From a checkpoint of a small transformer trained on Wikipedia.
Size: 19 layers, width 256, 16 heads of 32, MLP 1024 squared ReLU, vocabulary 1024, 20.2M parameters.
Each number is 50 + 15 x the weight over its row's rms, rounded and kept within 0 to 99. Layers, rows and columns count from 0. The size before them is the row's rms in percent of the matrix's.

# layer 10 attention output, 256x512, rms 0.222, rows 22-76, columns 384-511
096:47 56 52 53 59 33 30 37 59 77 40 44 21 20 33 35 67 49 40 57 53 69 42 20 40 56 43 45 38 50 55 46 29 43 53 44 55 40 63 45 68 40 38 50 27 57 81 54 40 49 58 31 54 48 29 31 52 49 41 46 21 29 48 57 50 41 72 51 41 64 51 48 48 37 40 42 34 84 47 70 60 44 78 45 34 73 33 49 49 61 64 26 50 59 67 89 57 23 39 30 44 20 27 62 55 49 47 38 39 51 43 76 75 65 57 44 52 62 66 45 50 61 25 38 45 40 49 68
096:62 53 35 44 50 53 67 54 48 50 36 45 54 10 72 36 33 65 57 53 65 24 65 53 58 64 57 80 29 48 33 63 95 73 39 56 62 58 48 41 39 32 55 34 51 53 55 60 64 39 63 40 56 44 00 38 57 37 11 61 40 58 55 45 54 78 46 71 87 29 42 33 56 42 46 47 60 61 43 60 55 22 63 62 35 35 61 63 59 49 42 78 44 95 64 42 49 50 50 63 45 42 41 46 42 49 28 62 63 78 47 57 43 17 64 53 33 32 52 58 44 57 65 61 40 29 29 76
097:55 42 14 62 49 71 59 22 49 39 44 53 59 32 59 38 55 27 79 49 40 60 57 41 61 66 71 54 56 47 56 37 34 83 69 59 41 56 85 33 39 45 54 66 53 39 67 31 44 55 49 43 55 51 41 65 62 35 57 55 50 72 53 60 29 51 34 63 50 50 68 66 51 60 47 31 64 44 55 66 47 54 67 65 48 65 53 55 26 24 49 53 39 32 43 43 41 34 55 57 52 65 47 43 62 37 52 54 56 35 64 55 32 35 29 38 72 62 60 71 48 22 57 45 32 86 69 58
100:50 50 53 64 36 62 50 42 65 44 68 42 44 53 50 37 46 36 59 31 62 57 57 52 48 46 38 59 39 47 60 35 28 59 44 48 36 15 78 35 41 30 39 39 59 55 60 34 41 55 41 54 50 53 54 50 48 50 51 43 49 55 69 40 60 76 32 42 36 44 48 50 53 64 38 53 77 63 52 71 78 52 41 77 47 57 52 61 44 62 41 56 52 60 35 52 44 42 45 73 71 36 49 40 51 39 56 42 69 12 49 41 41 56 52 45 80 39 49 47 34 32 45 43 72 71 71 45
099:28 68 41 53 35 42 34 62 37 41 49 60 57 63 44 41 35 89 11 72 50 25 76 76 56 33 68 31 35 30 71 77 59 39 46 51 50 52 51 57 68 58 54 31 57 94 41 52 54 35 69 57 58 74 60 49 25 31 30 59 34 76 52 44 04 57 33 66 74 36 50 59 40 59 50 50 52 65 66 47 59 46 56 49 55 70 40 35 76 23 36 56 59 40 45 44 60 50 56 77 24 49 35 53 69 53 52 60 44 37 76 43 45 49 56 49 66 37 47 61 67 34 49 50 45 46 72 42
100:48 54 41 30 43 41 40 37 48 50 42 68 33 65 48 41 50 42 28 49 73 35 48 40 51 58 43 63 54 58 55 76 38 43 39 73 69 60 74 24 59 62 59 26 51 50 53 57 33 36 75 60 43 61 52 49 71 68 57 44 66 61 69 43 75 49 47 54 43 59 35 45 34 36 36 60 12 46 62 52 61 63 60 44 70 48 67 66 32 74 56 67 48 59 40 49 48 74 62 53 51 71 34 46 60 74 45 36 53 29 52 54 89 28 45 46 47 66 83 66 50 65 32 45 49 62 52 32
100:36 50 42 57 39 62 43 57 85 43 31 48 35 39 41 49 50 43 62 55 46 36 52 36 42 45 48 48 99 52 35 21 56 67 38 67 43 77 29 73 91 52 54 37 40 59 73 50 71 33 72 58 38 46 62 27 38 44 21 62 48 00 59 65 41 46 59 35 32 29 45 52 47 53 51 47 44 43 33 28 79 49 51 29 41 44 53 34 49 35 62 46 42 74 31 81 59 53 69 47 67 70 51 59 41 33 52 61 66 33 46 49 62 62 52 68 45 68 57 40 58 60 77 62 65 48 77 51
117:46 34 37 55 58 30 53 90 25 31 45 60 47 53 38 46 39 44 37 55 32 26 54 62 28 42 51 48 21 64 38 41 45 57 26 62 65 50 52 50 56 26 26 55 47 37 53 77 65 32 46 80 41 74 56 39 84 47 57 34 32 66 25 42 38 47 65 62 39 59 64 47 67 45 36 49 43 57 27 25 57 59 20 63 60 63 60 46 50 36 32 44 39 50 31 71 22 54 24 67 69 49 71 46 51 68 51 34 49 61 27 48 42 81 41 61 49 25 67 50 59 54 61 18 46 05 64 97
101:50 38 85 44 47 75 28 63 58 48 41 50 37 33 37 51 26 69 42 55 85 70 61 56 50 60 44 57 36 64 77 66 49 18 67 62 49 49 48 44 35 09 27 46 60 48 50 52 21 46 76 60 28 84 56 75 46 45 50 54 41 29 58 36 57 27 65 73 63 55 31 40 42 38 46 57 42 35 64 45 52 56 54 38 53 62 81 55 68 41 33 39 31 48 57 51 53 68 44 61 38 57 48 58 36 58 44 20 45 68 45 47 51 45 37 59 68 41 66 32 53 49 44 40 34 29 53 66
101:45 58 62 46 58 85 67 45 55 51 52 38 52 44 76 56 62 67 59 53 29 79 56 46 42 64 28 68 48 59 20 53 43 43 54 59 72 45 64 50 19 79 53 59 46 49 41 35 63 59 57 76 33 69 40 22 38 42 41 52 18 82 58 56 48 53 67 45 71 54 36 45 79 51 66 51 47 42 38 52 51 61 58 41 46 40 42 59 66 73 49 69 27 11 61 77 50 73 50 64 64 56 23 58 32 38 09 47 43 69 48 49 75 79 33 65 66 74 48 65 25 66 59 34 63 54 54 36
104:60 44 49 50 63 41 51 48 90 56 27 45 58 37 46 42 90 69 57 30 38 48 45 25 43 35 51 67 27 61 54 47 41 56 48 50 60 65 65 25 60 35 32 49 52 53 76 70 48 66 61 54 27 46 19 43 51 78 85 49 65 74 71 53 77 39 45 58 10 44 51 43 40 60 16 72 66 32 29 68 58 54 55 34 42 38 49 50 48 74 65 45 33 22 53 43 48 67 64 69 44 24 57 72 27 42 30 20 31 71 57 66 71 61 40 53 56 66 62 38 42 66 56 55 46 59 46 31
098:52 67 53 89 50 51 56 32 61 56 44 41 43 48 72 34 16 50 52 38 41 41 29 33 35 33 21 58 69 44 36 47 53 54 57 48 44 60 39 29 43 48 55 35 58 23 39 39 74 53 43 52 43 61 65 45 99 69 38 63 37 67 58 59 55 71 55 59 55 65 40 26 46 34 49 79 68 40 38 60 66 21 65 46 51 44 48 37 57 62 62 49 44 43 55 57 43 50 35 48 51 71 85 45 61 53 43 84 43 35 29 38 43 44 50 41 47 40 57 60 51 60 42 62 17 76 44 53
097:49 44 76 61 58 42 45 45 62 36 63 63 70 72 50 29 63 30 65 50 53 51 52 50 48 59 33 51 50 61 40 45 26 36 56 40 41 56 39 57 29 70 52 43 40 60 07 30 58 52 60 39 62 31 54 47 69 62 56 37 50 59 38 34 68 49 46 47 40 50 47 48 58 34 59 55 30 40 60 19 52 42 39 62 57 63 20 76 25 31 44 41 54 42 59 34 60 38 72 52 42 66 21 64 56 39 88 37 62 50 69 47 50 33 44 52 45 58 52 58 51 58 44 30 80 30 61 42
098:35 63 50 75 51 31 51 59 60 39 36 59 22 61 55 36 49 40 23 52 54 45 43 59 32 53 53 63 75 34 43 48 66 79 13 55 54 33 17 74 49 29 49 16 64 68 68 46 42 54 05 31 64 41 63 70 55 59 26 41 40 59 52 37 61 40 70 66 45 79 50 60 61 44 25 59 58 68 36 55 71 65 48 65 64 54 45 78 34 43 61 54 63 42 63 45 46 50 32 52 55 63 73 60 61 37 21 46 54 51 40 65 32 49 66 64 35 57 46 36 59 62 65 50 48 63 29 52
100:66 54 64 32 49 51 18 48 27 79 42 47 36 52 43 41 56 33 47 42 41 63 46 63 50 60 38 79 51 68 38 60 45 52 95 50 35 46 41 43 48 74 58 61 31 76 48 55 37 74 65 20 56 54 38 62 18 70 49 63 25 30 76 70 42 31 54 55 23 44 61 35 48 83 76 39 53 38 49 43 39 48 45 56 71 63 41 31 40 49 65 63 68 67 48 43 35 64 38 42 45 51 35 32 60 61 62 42 65 51 69 53 48 52 49 47 57 20 67 67 61 32 49 53 59 58 25 38
102:47 56 51 79 62 49 04 49 59 48 55 48 39 39 33 54 67 65 22 66 66 50 78 49 41 61 43 58 66 69 67 22 54 38 64 40 49 41 77 74 75 21 41 33 26 26 31 52 46 66 45 75 52 64 44 57 54 26 48 51 86 64 57 52 38 32 51 46 42 51 31 37 57 53 41 65 49 23 48 33 38 56 36 10 46 47 51 70 39 23 57 49 79 77 63 48 41 63 39 51 58 76 70 69 50 31 41 67 55 48 50 47 28 34 67 43 63 60 42 35 53 55 56 54 41 99 69 53
092:65 64 35 66 75 29 35 27 63 47 28 51 34 31 39 27 72 45 61 65 36 50 45 45 57 55 32 36 41 56 68 66 36 26 60 61 28 56 40 47 42 51 48 51 44 53 42 29 69 61 45 48 25 27 11 53 42 31 69 51 49 59 49 24 46 61 55 54 20 40 71 54 44 62 60 72 51 40 42 40 65 40 44 74 60 54 41 55 67 14 54 56 60 28 51 21 56 50 28 58 27 40 56 56 46 58 45 49 45 31 59 70 40 41 28 28 50 83 76 69 53 47 59 25 53 45 50 23
102:38 72 41 53 99 39 67 60 80 42 45 59 51 54 36 32 44 72 44 38 46 40 20 40 47 26 46 50 50 87 42 44 35 67 32 64 58 43 68 51 62 64 25 69 47 35 30 73 49 69 35 71 27 32 53 43 83 51 60 20 37 41 42 26 40 61 66 47 18 42 53 47 34 53 51 65 59 58 42 50 49 80 64 54 40 48 56 48 50 59 18 31 44 38 31 44 28 50 51 45 44 55 37 41 55 48 49 65 40 65 37 33 37 47 34 49 58 47 40 56 37 38 30 49 47 40 50 30
091:47 29 43 52 46 38 22 72 55 39 81 56 73 50 73 22 58 61 64 59 65 25 54 63 46 45 68 41 46 62 63 69 49 56 50 35 51 47 44 76 75 33 69 46 50 46 70 65 57 59 45 35 84 38 23 49 67 55 71 51 50 61 62 55 31 28 28 61 56 14 55 34 34 46 59 78 50 70 65 38 69 51 35 49 63 43 52 45 54 39 45 42 51 45 46 45 48 50 43 50 40 30 41 38 50 55 53 46 31 16 65 66 64 70 46 52 42 47 17 29 46 19 69 37 74 27 61 39
101:51 27 67 33 49 68 26 52 77 63 71 48 59 48 65 52 45 52 46 49 35 78 51 60 42 48 35 46 58 61 60 45 67 73 26 60 49 31 17 47 98 65 42 33 35 38 42 73 34 39 71 50 03 00 62 64 63 63 49 35 55 49 54 41 55 57 42 49 45 49 54 55 61 50 54 32 66 32 72 43 32 60 45 52 46 48 66 37 47 52 57 65 50 60 47 59 35 45 49 36 45 19 78 45 61 38 48 65 56 56 31 49 46 60 67 40 42 45 24 90 49 22 76 29 21 99 50 21
101:28 54 50 28 51 48 50 39 36 70 41 41 73 40 45 64 49 42 34 58 69 36 60 65 52 59 60 56 28 44 86 77 53 54 55 64 37 53 47 60 29 63 44 25 50 57 36 39 83 36 70 66 54 70 81 51 28 40 70 51 41 36 53 53 62 40 38 54 54 42 63 60 51 67 52 63 33 57 81 63 64 45 60 40 68 51 03 64 56 70 28 47 61 53 60 27 44 62 62 74 18 43 25 79 38 40 32 56 05 17 43 56 49 66 35 41 51 57 46 34 41 64 56 48 47 52 68 44
097:53 53 47 31 64 53 18 54 91 44 66 32 62 53 47 37 74 36 50 57 64 54 56 47 55 47 52 70 72 53 66 24 67 38 34 43 70 45 86 60 20 64 64 67 49 55 47 55 46 48 28 54 45 16 36 37 43 36 42 67 20 48 66 56 68 62 52 81 45 44 37 68 30 64 60 50 34 27 51 60 50 50 53 23 43 40 47 46 55 57 44 61 40 67 36 36 33 65 39 65 36 46 29 69 45 59 58 43 53 66 49 72 39 53 49 54 62 49 41 27 37 57 33 47 45 24 60 48
098:47 47 44 57 64 76 73 33 48 60 60 30 48 46 72 74 49 82 69 65 40 16 60 35 88 46 44 41 58 51 41 34 14 63 89 55 46 80 73 40 56 53 46 39 21 73 45 29 69 55 34 46 47 79 53 62 41 31 44 59 89 26 84 46 31 57 24 39 40 52 83 46 47 70 55 73 42 59 55 79 64 44 55 47 34 19 49 29 55 47 65 41 47 44 51 56 51 69 29 70 55 58 27 47 65 36 35 47 69 58 76 42 39 64 33 46 52 62 33 32 32 42 83 57 53 62 61 45
094:45 58 32 51 66 57 62 32 54 29 59 54 50 36 39 68 55 30 48 64 61 51 57 30 50 62 47 51 48 51 56 54 61 64 23 60 50 00 57 64 78 26 59 54 35 62 86 59 61 50 29 41 82 59 42 45 28 63 18 60 86 30 70 49 40 46 18 59 74 20 30 47 67 32 58 79 53 42 60 58 57 41 38 36 39 38 66 38 45 42 33 60 62 33 32 48 63 63 40 48 49 49 34 73 67 40 49 42 29 62 50 65 42 49 31 71 36 57 51 36 43 67 58 77 38 46 50 50
097:31 50 66 68 54 29 40 38 67 37 50 59 49 42 36 49 24 49 36 69 61 55 46 33 75 43 36 36 46 54 46 25 48 34 73 64 45 46 75 56 50 57 48 27 84 45 32 51 67 41 59 35 45 73 47 34 67 49 51 42 39 43 64 65 36 58 18 55 64 35 81 40 14 45 38 68 58 41 36 27 28 33 51 59 51 61 59 44 42 24 27 43 66 47 17 76 35 43 33 24 61 65 76 56 46 49 39 58 79 47 44 51 39 45 48 70 34 44 66 44 60 59 50 54 52 49 73 51
098:56 57 55 50 37 30 58 46 39 58 43 40 30 43 44 63 28 48 55 47 54 59 49 55 66 45 39 32 47 43 66 46 56 55 54 39 91 36 85 59 42 68 47 33 53 63 39 47 61 54 76 55 39 30 70 55 50 15 42 50 52 27 44 35 46 38 61 29 48 32 21 42 73 20 55 72 76 39 47 58 42 52 67 19 44 43 38 53 69 65 61 53 39 54 47 87 21 68 59 56 56 32 56 41 68 51 17 60 40 53 57 49 81 44 73 59 56 54 54 63 33 42 36 60 49 62 67 70
095:53 73 61 39 37 58 61 59 59 64 64 59 71 52 54 42 63 53 59 39 43 65 66 60 43 73 53 53 17 47 28 52 61 79 41 42 52 42 59 67 49 57 25 51 09 55 35 88 55 57 67 53 40 51 68 49 47 43 66 72 33 24 63 25 34 45 81 23 42 43 70 38 60 58 67 57 67 64 26 43 21 24 42 11 60 65 49 50 63 52 29 42 33 60 47 04 47 69 30 67 54 29 99 43 46 47 22 52 40 59 71 31 65 46 68 59 48 33 85 51 49 69 53 63 34 57 24 40
098:49 56 46 61 45 55 44 53 47 53 58 45 37 40 48 56 75 45 49 46 41 55 47 42 64 32 58 47 43 49 35 57 37 69 72 34 57 93 45 14 47 52 94 55 34 55 61 58 37 49 51 47 48 43 41 81 23 15 58 40 56 37 41 92 55 44 59 47 60 70 35 39 47 35 58 46 61 76 64 49 74 39 59 50 39 43 26 60 51 56 71 42 31 60 34 55 35 35 87 39 50 48 45 67 60 58 73 47 54 31 59 48 50 46 50 43 52 18 49 52 62 30 55 49 48 20 49 58
096:51 44 43 40 37 81 44 23 54 58 67 50 30 52 44 71 57 50 75 29 35 33 62 60 43 50 34 55 62 39 57 46 22 56 60 54 58 53 48 66 46 86 63 26 58 69 37 72 67 66 22 66 33 60 33 58 40 40 58 39 42 35 50 65 18 45 58 50 74 83 52 30 79 60 63 90 51 63 54 65 30 43 38 43 21 61 51 27 47 29 60 54 60 46 46 42 57 53 60 50 57 38 17 50 79 41 70 54 58 43 56 72 38 73 50 44 60 42 42 38 65 10 42 41 53 43 56 62
101:42 76 68 51 55 62 65 57 41 62 70 50 44 64 42 49 17 62 57 44 58 41 40 48 40 11 40 65 62 32 59 69 50 18 58 52 98 50 39 36 60 57 59 58 74 23 27 61 35 50 63 56 61 60 58 42 24 68 58 65 62 45 38 75 52 47 42 46 32 52 29 48 30 62 59 69 40 48 50 20 47 58 25 65 67 40 50 61 54 56 31 47 37 46 50 53 50 55 48 39 44 45 56 45 49 67 57 31 50 40 26 45 73 40 48 96 47 49 56 17 58 44 37 51 37 54 50 46
101:57 38 56 55 58 63 70 42 44 46 51 29 58 57 52 64 28 57 36 58 49 56 38 35 57 76 59 31 47 45 33 66 53 63 32 72 48 45 68 50 33 60 58 45 77 34 48 56 68 39 60 60 42 48 55 41 28 67 63 39 58 39 40 75 30 33 50 42 62 36 73 27 81 64 54 44 52 47 62 52 48 76 46 41 56 19 30 52 65 31 47 73 48 55 56 66 70 61 45 47 55 51 56 31 49 55 41 81 69 62 39 24 32 51 44 50 64 47 56 42 49 44 53 54 33 36 47 66
103:52 44 61 30 43 48 35 78 48 47 47 69 67 45 46 56 34 60 45 71 43 15 68 60 48 50 37 48 56 59 30 52 29 59 43 33 38 60 47 39 53 78 62 63 62 49 48 57 66 36 24 42 37 59 36 54 52 53 26 52 59 15 25 77 48 30 56 26 50 23 30 33 48 32 50 52 80 58 52 50 63 30 61 20 57 21 44 58 48 57 57 45 55 44 49 80 46 59 59 52 42 61 39 41 57 46 45 44 48 61 52 43 38 50 59 81 30 55 17 52 69 71 70 79 63 60 35 53
102:53 64 41 48 61 25 42 21 48 47 39 24 43 39 42 47 58 51 62 30 48 43 43 32 47 49 56 46 52 54 49 48 55 64 59 28 26 21 48 38 72 69 72 51 72 22 33 47 76 46 48 41 52 37 68 61 24 44 41 36 48 55 45 37 40 71 20 57 51 16 31 42 65 43 58 46 57 54 39 32 57 49 52 57 55 36 49 42 33 72 32 65 29 68 64 51 72 44 61 58 67 32 31 67 30 54 60 43 36 44 30 75 64 55 30 55 58 45 52 57 25 46 24 30 43 69 58 59
095:47 47 46 41 72 08 48 65 20 64 44 23 50 55 36 75 50 31 63 67 68 46 53 80 48 55 61 53 52 43 62 53 41 52 50 70 38 61 59 59 54 65 82 67 52 14 71 53 57 70 64 56 75 73 61 39 40 46 37 48 60 50 36 51 41 36 45 26 54 34 54 47 45 73 50 47 32 56 38 38 42 41 57 67 65 43 58 63 62 59 67 19 37 45 52 57 52 42 51 45 48 67 34 72 32 40 36 25 37 30 52 63 57 49 46 49 56 58 40 52 27 71 24 59 80 29 57 48
100:23 44 42 52 63 48 67 61 31 37 57 58 69 52 56 62 51 43 36 56 63 70 55 76 57 63 74 34 33 57 44 64 56 69 54 52 59 52 66 79 47 51 25 44 30 74 54 65 48 59 45 67 37 57 68 38 42 50 40 43 53 63 41 28 55 19 63 39 44 41 53 68 55 69 56 38 54 47 34 34 67 32 38 64 28 63 32 50 44 62 62 39 36 37 64 67 35 41 44 47 45 92 31 44 47 48 29 65 67 35 42 43 49 46 36 42 40 55 49 68 46 41 73 57 58 67 58 65
091:62 41 72 58 62 31 41 29 61 51 51 73 65 40 66 43 55 63 30 35 40 69 50 71 55 71 51 48 69 77 56 66 62 46 39 25 80 57 48 63 33 53 71 75 34 72 64 54 43 60 69 73 41 16 37 69 39 39 41 32 46 42 45 62 50 59 26 62 37 68 50 63 58 19 63 55 56 96 47 52 51 34 84 65 44 59 61 33 33 39 69 73 75 07 54 44 22 58 48 76 31 41 30 60 47 40 23 47 58 57 51 32 46 67 36 36 43 81 60 24 33 62 37 71 63 20 44 71
102:31 50 62 79 23 58 55 38 36 52 85 42 68 23 51 39 47 69 44 43 64 60 53 62 58 76 75 62 53 67 80 51 62 51 26 52 54 43 41 47 56 50 42 66 27 52 65 47 44 56 65 46 56 60 46 61 46 23 50 67 58 42 65 67 42 55 48 48 36 44 65 60 51 55 65 64 61 34 19 48 80 41 38 29 57 38 60 37 33 66 44 44 49 50 99 51 24 67 55 77 46 56 37 53 55 53 31 63 47 38 45 23 76 59 54 55 53 88 56 44 43 50 44 38 40 51 70 46
098:38 40 52 47 33 39 31 50 31 51 35 63 66 37 28 39 56 42 55 56 59 66 44 64 57 39 67 37 38 63 30 66 71 35 73 55 51 61 61 69 47 34 46 62 55 72 52 18 40 34 79 29 81 48 24 51 70 72 33 43 48 69 56 33 39 62 44 60 41 53 06 67 41 41 53 57 51 57 66 44 37 50 49 57 46 41 42 64 75 42 52 34 58 71 55 51 34 62 42 38 70 62 78 53 37 43 36 68 65 75 34 46 49 40 57 55 46 39 55 71 31 64 25 90 25 92 36 84
101:57 42 44 72 79 45 45 77 46 65 48 65 79 73 45 59 43 60 55 50 25 11 29 48 19 17 54 35 34 56 46 41 65 69 40 28 44 37 60 62 82 35 51 45 57 24 65 81 82 54 62 51 52 48 59 51 83 75 47 44 43 64 28 42 87 30 43 34 70 47 41 66 66 85 38 70 29 33 49 29 79 46 47 48 48 51 58 62 58 56 47 48 52 50 21 66 86 42 64 24 55 71 82 39 50 45 73 37 28 35 42 72 57 56 73 69 57 34 45 37 59 90 71 26 44 46 58 55
097:49 68 16 53 54 47 47 28 64 48 53 76 49 66 22 31 64 36 43 43 62 62 37 37 44 39 59 34 56 76 47 49 69 70 30 46 61 38 73 55 60 55 40 50 78 32 73 74 55 69 27 49 76 47 78 24 75 50 57 26 53 81 64 46 52 57 44 20 51 61 52 85 53 57 56 45 52 43 73 55 21 53 33 83 69 31 43 64 32 51 55 72 63 49 51 53 65 51 59 49 71 90 26 24 58 46 53 80 61 55 49 70 32 47 59 55 51 49 45 54 30 48 64 47 39 65 26 43
098:69 64 39 70 30 38 61 63 35 47 64 27 44 14 52 42 54 59 57 64 35 34 30 15 26 56 26 66 48 34 63 64 86 35 81 73 12 46 21 51 26 22 39 57 44 50 21 56 71 50 40 49 48 34 43 44 65 36 32 55 59 58 35 32 42 39 53 46 50 52 50 37 54 55 58 52 52 35 45 71 36 75 55 22 52 26 33 54 32 40 75 65 52 61 61 32 72 56 42 33 69 57 48 55 48 49 67 43 35 54 29 65 66 64 59 56 69 69 79 99 46 54 58 37 50 86 32 36
101:58 45 51 55 42 50 29 68 30 57 57 44 38 73 37 31 61 34 94 50 33 30 64 64 59 26 29 52 60 45 36 33 69 44 51 19 73 73 42 62 67 58 38 53 48 33 73 48 63 29 37 70 50 63 39 31 88 59 84 33 42 19 31 65 53 52 32 45 25 42 44 67 34 84 26 25 18 51 44 28 59 87 57 53 57 43 61 51 34 82 49 70 35 69 53 68 42 67 60 59 26 45 48 53 35 59 46 46 34 43 76 44 49 51 25 59 25 69 21 16 39 51 66 56 40 33 62 32
106:40 38 38 34 39 31 82 40 58 60 80 46 64 31 69 62 64 75 67 52 63 31 51 45 61 43 53 15 50 50 42 64 37 20 76 47 76 37 67 35 47 59 37 10 68 55 51 59 44 53 33 34 58 55 32 28 70 22 35 46 62 49 48 48 69 34 50 62 47 57 63 53 68 39 67 42 49 61 64 61 53 32 56 66 33 19 33 57 53 60 63 50 60 61 41 50 46 40 49 53 39 27 42 43 78 71 57 46 67 52 75 35 58 72 63 49 61 54 59 65 51 25 19 50 49 55 35 52
095:65 36 48 49 72 52 53 44 48 44 76 60 70 67 35 66 42 18 17 58 54 59 61 32 50 72 26 46 63 37 78 63 64 28 49 73 21 67 57 58 22 35 52 29 63 42 10 54 42 45 68 65 37 57 65 47 33 39 34 41 24 40 35 43 31 80 46 53 39 40 63 52 71 35 58 62 55 60 64 64 57 61 74 69 47 33 51 53 72 28 77 49 53 54 15 32 32 56 53 45 54 43 54 54 55 52 37 47 80 48 45 48 53 43 25 15 42 49 47 72 60 67 51 53 52 43 38 72
099:59 28 35 35 73 65 47 78 59 65 60 62 47 42 64 53 58 51 25 45 55 30 22 58 32 51 34 58 54 69 74 38 46 37 18 35 51 28 69 54 73 40 84 32 47 40 68 47 64 60 49 75 52 79 61 42 67 38 44 50 53 27 57 30 26 60 44 34 42 18 48 49 34 33 25 47 57 70 47 35 66 47 66 58 63 23 41 39 54 78 46 40 54 52 51 77 55 44 52 50 40 40 57 38 81 58 77 58 42 57 48 49 33 23 58 53 41 32 65 45 69 46 40 60 40 69 64 70
102:84 42 53 45 44 57 48 58 49 51 49 42 49 55 62 39 74 48 59 53 61 52 58 53 64 45 56 31 66 32 43 63 30 18 42 53 45 82 43 74 45 32 34 70 54 72 45 45 73 23 43 51 46 29 32 47 57 38 40 28 28 65 44 66 17 26 32 51 66 46 55 31 43 62 52 53 48 73 43 38 56 56 59 41 66 37 61 66 53 57 28 22 43 57 31 23 67 49 62 48 54 62 68 60 55 62 57 55 56 55 61 62 60 64 60 64 42 52 44 42 63 33 46 43 46 45 62 35
094:50 46 32 59 33 58 36 33 22 33 56 53 36 39 43 47 35 00 35 27 57 61 42 59 49 54 39 62 57 14 47 46 39 54 47 29 19 69 40 41 22 45 63 24 48 44 69 51 75 59 40 27 65 69 57 43 73 56 77 77 40 55 47 42 55 54 54 51 62 50 43 72 55 81 42 57 42 32 80 58 80 49 83 83 48 61 44 56 60 66 29 77 12 34 51 68 29 48 53 44 42 76 58 54 46 40 56 36 65 67 55 56 24 56 35 75 37 51 59 44 63 64 48 53 47 48 50 42
102:33 37 41 54 33 43 38 94 54 28 71 42 64 64 40 46 49 37 67 64 49 39 67 55 68 54 57 53 40 62 53 31 29 39 45 23 42 59 34 20 49 50 73 52 60 55 41 26 50 57 12 53 90 51 49 77 77 37 45 58 28 59 66 31 19 52 45 48 30 49 61 22 66 36 59 50 28 26 57 63 57 55 68 49 87 22 45 43 36 20 40 46 43 59 41 54 42 58 27 66 70 57 60 31 37 55 45 40 34 51 57 41 67 71 43 70 35 57 49 58 37 64 80 64 44 50 45 28
100:49 32 71 52 55 35 77 21 55 50 56 40 63 63 33 39 55 58 41 49 42 60 48 46 70 49 33 59 54 16 52 33 47 60 57 37 40 52 55 43 48 49 39 32 43 67 72 50 39 41 41 48 59 53 80 13 69 54 35 26 56 27 51 20 52 36 59 31 32 46 36 28 63 69 31 38 37 32 39 30 73 52 44 47 39 50 42 42 67 60 53 46 65 66 54 21 42 72 16 40 70 47 55 30 54 52 49 24 43 61 49 45 39 73 57 39 71 32 72 29 48 44 67 52 00 34 42 42
095:40 71 61 41 39 47 76 54 63 56 55 49 61 45 32 75 60 38 47 61 72 49 63 51 35 51 59 20 41 29 59 47 71 41 31 51 30 38 49 53 60 56 49 72 32 64 59 55 45 34 54 70 55 40 66 57 20 37 38 52 57 60 29 59 55 70 54 51 45 46 54 29 29 63 66 58 32 69 43 43 30 38 03 51 56 28 45 74 45 34 33 50 39 60 67 20 47 67 46 41 42 69 16 52 28 38 25 52 62 63 36 64 47 46 26 56 50 82 56 89 28 54 48 44 60 59 40 41
106:42 49 37 38 59 39 48 73 53 58 62 50 41 41 35 49 52 55 34 47 61 48 54 51 50 57 53 48 30 51 60 47 59 54 33 45 33 54 37 58 43 30 46 35 66 33 43 65 37 39 21 50 45 69 58 71 69 65 62 50 50 72 43 67 48 46 56 20 78 39 61 43 50 29 41 56 83 63 42 31 48 32 55 52 65 25 71 30 52 29 36 66 53 55 63 30 66 36 20 59 66 57 42 62 65 48 50 81 93 49 74 63 39 51 21 26 46 49 48 72 58 26 84 66 77 40 29 78
095:41 56 59 68 44 39 64 46 58 39 41 55 58 59 52 41 57 48 50 47 72 51 43 44 49 65 46 42 46 54 74 43 76 68 37 53 35 54 86 37 82 60 53 56 63 48 65 39 21 58 16 26 66 30 67 31 18 49 75 47 58 81 64 60 42 46 23 34 55 65 68 52 46 61 35 44 37 36 90 48 09 54 57 70 46 71 60 43 46 61 43 42 60 17 15 47 63 71 33 63 61 70 59 54 35 49 46 52 59 50 55 60 36 26 34 66 44 52 34 36 51 74 51 79 75 11 62 59
119:41 68 72 54 39 54 59 68 11 26 46 54 63 67 41 59 43 41 30 46 52 49 47 84 55 69 54 68 58 47 45 45 47 50 57 47 55 56 57 38 46 29 35 51 38 80 46 54 30 53 44 64 55 29 34 39 48 43 44 68 68 52 32 26 20 58 63 36 64 35 38 21 59 66 44 47 69 72 40 42 42 48 56 37 49 20 66 32 34 22 61 98 59 48 46 46 40 58 39 66 60 47 40 51 68 39 61 61 45 72 45 30 61 38 38 67 70 30 58 51 44 48 71 30 18 38 22 59
096:47 47 64 39 59 34 21 37 53 58 53 28 34 62 63 37 56 61 86 55 34 52 47 45 61 29 30 50 75 42 12 63 66 47 68 48 38 26 27 55 38 53 53 55 60 40 59 28 90 84 68 43 44 31 42 42 54 40 60 53 37 42 38 32 62 46 32 65 23 41 56 63 44 56 64 63 45 54 59 51 63 43 59 33 60 73 38 54 71 49 62 63 76 48 30 37 55 34 54 44 36 30 62 59 38 52 50 65 40 52 55 39 54 60 46 51 59 35 57 59 49 41 37 48 50 40 61 48
098:70 34 74 35 46 49 45 53 47 51 55 42 63 61 66 49 44 59 29 34 60 69 31 71 57 57 22 58 29 42 57 67 46 84 80 39 46 31 37 50 59 36 43 61 49 59 59 41 58 42 69 39 60 18 60 91 32 42 56 51 26 44 67 61 66 37 78 37 67 62 33 24 71 24 40 51 48 36 57 43 55 55 42 49 40 34 54 43 33 31 44 54 44 44 69 29 47 32 57 42 64 37 56 33 61 49 78 52 60 61 50 30 61 66 82 48 40 37 79 45 50 32 28 62 42 65 04 21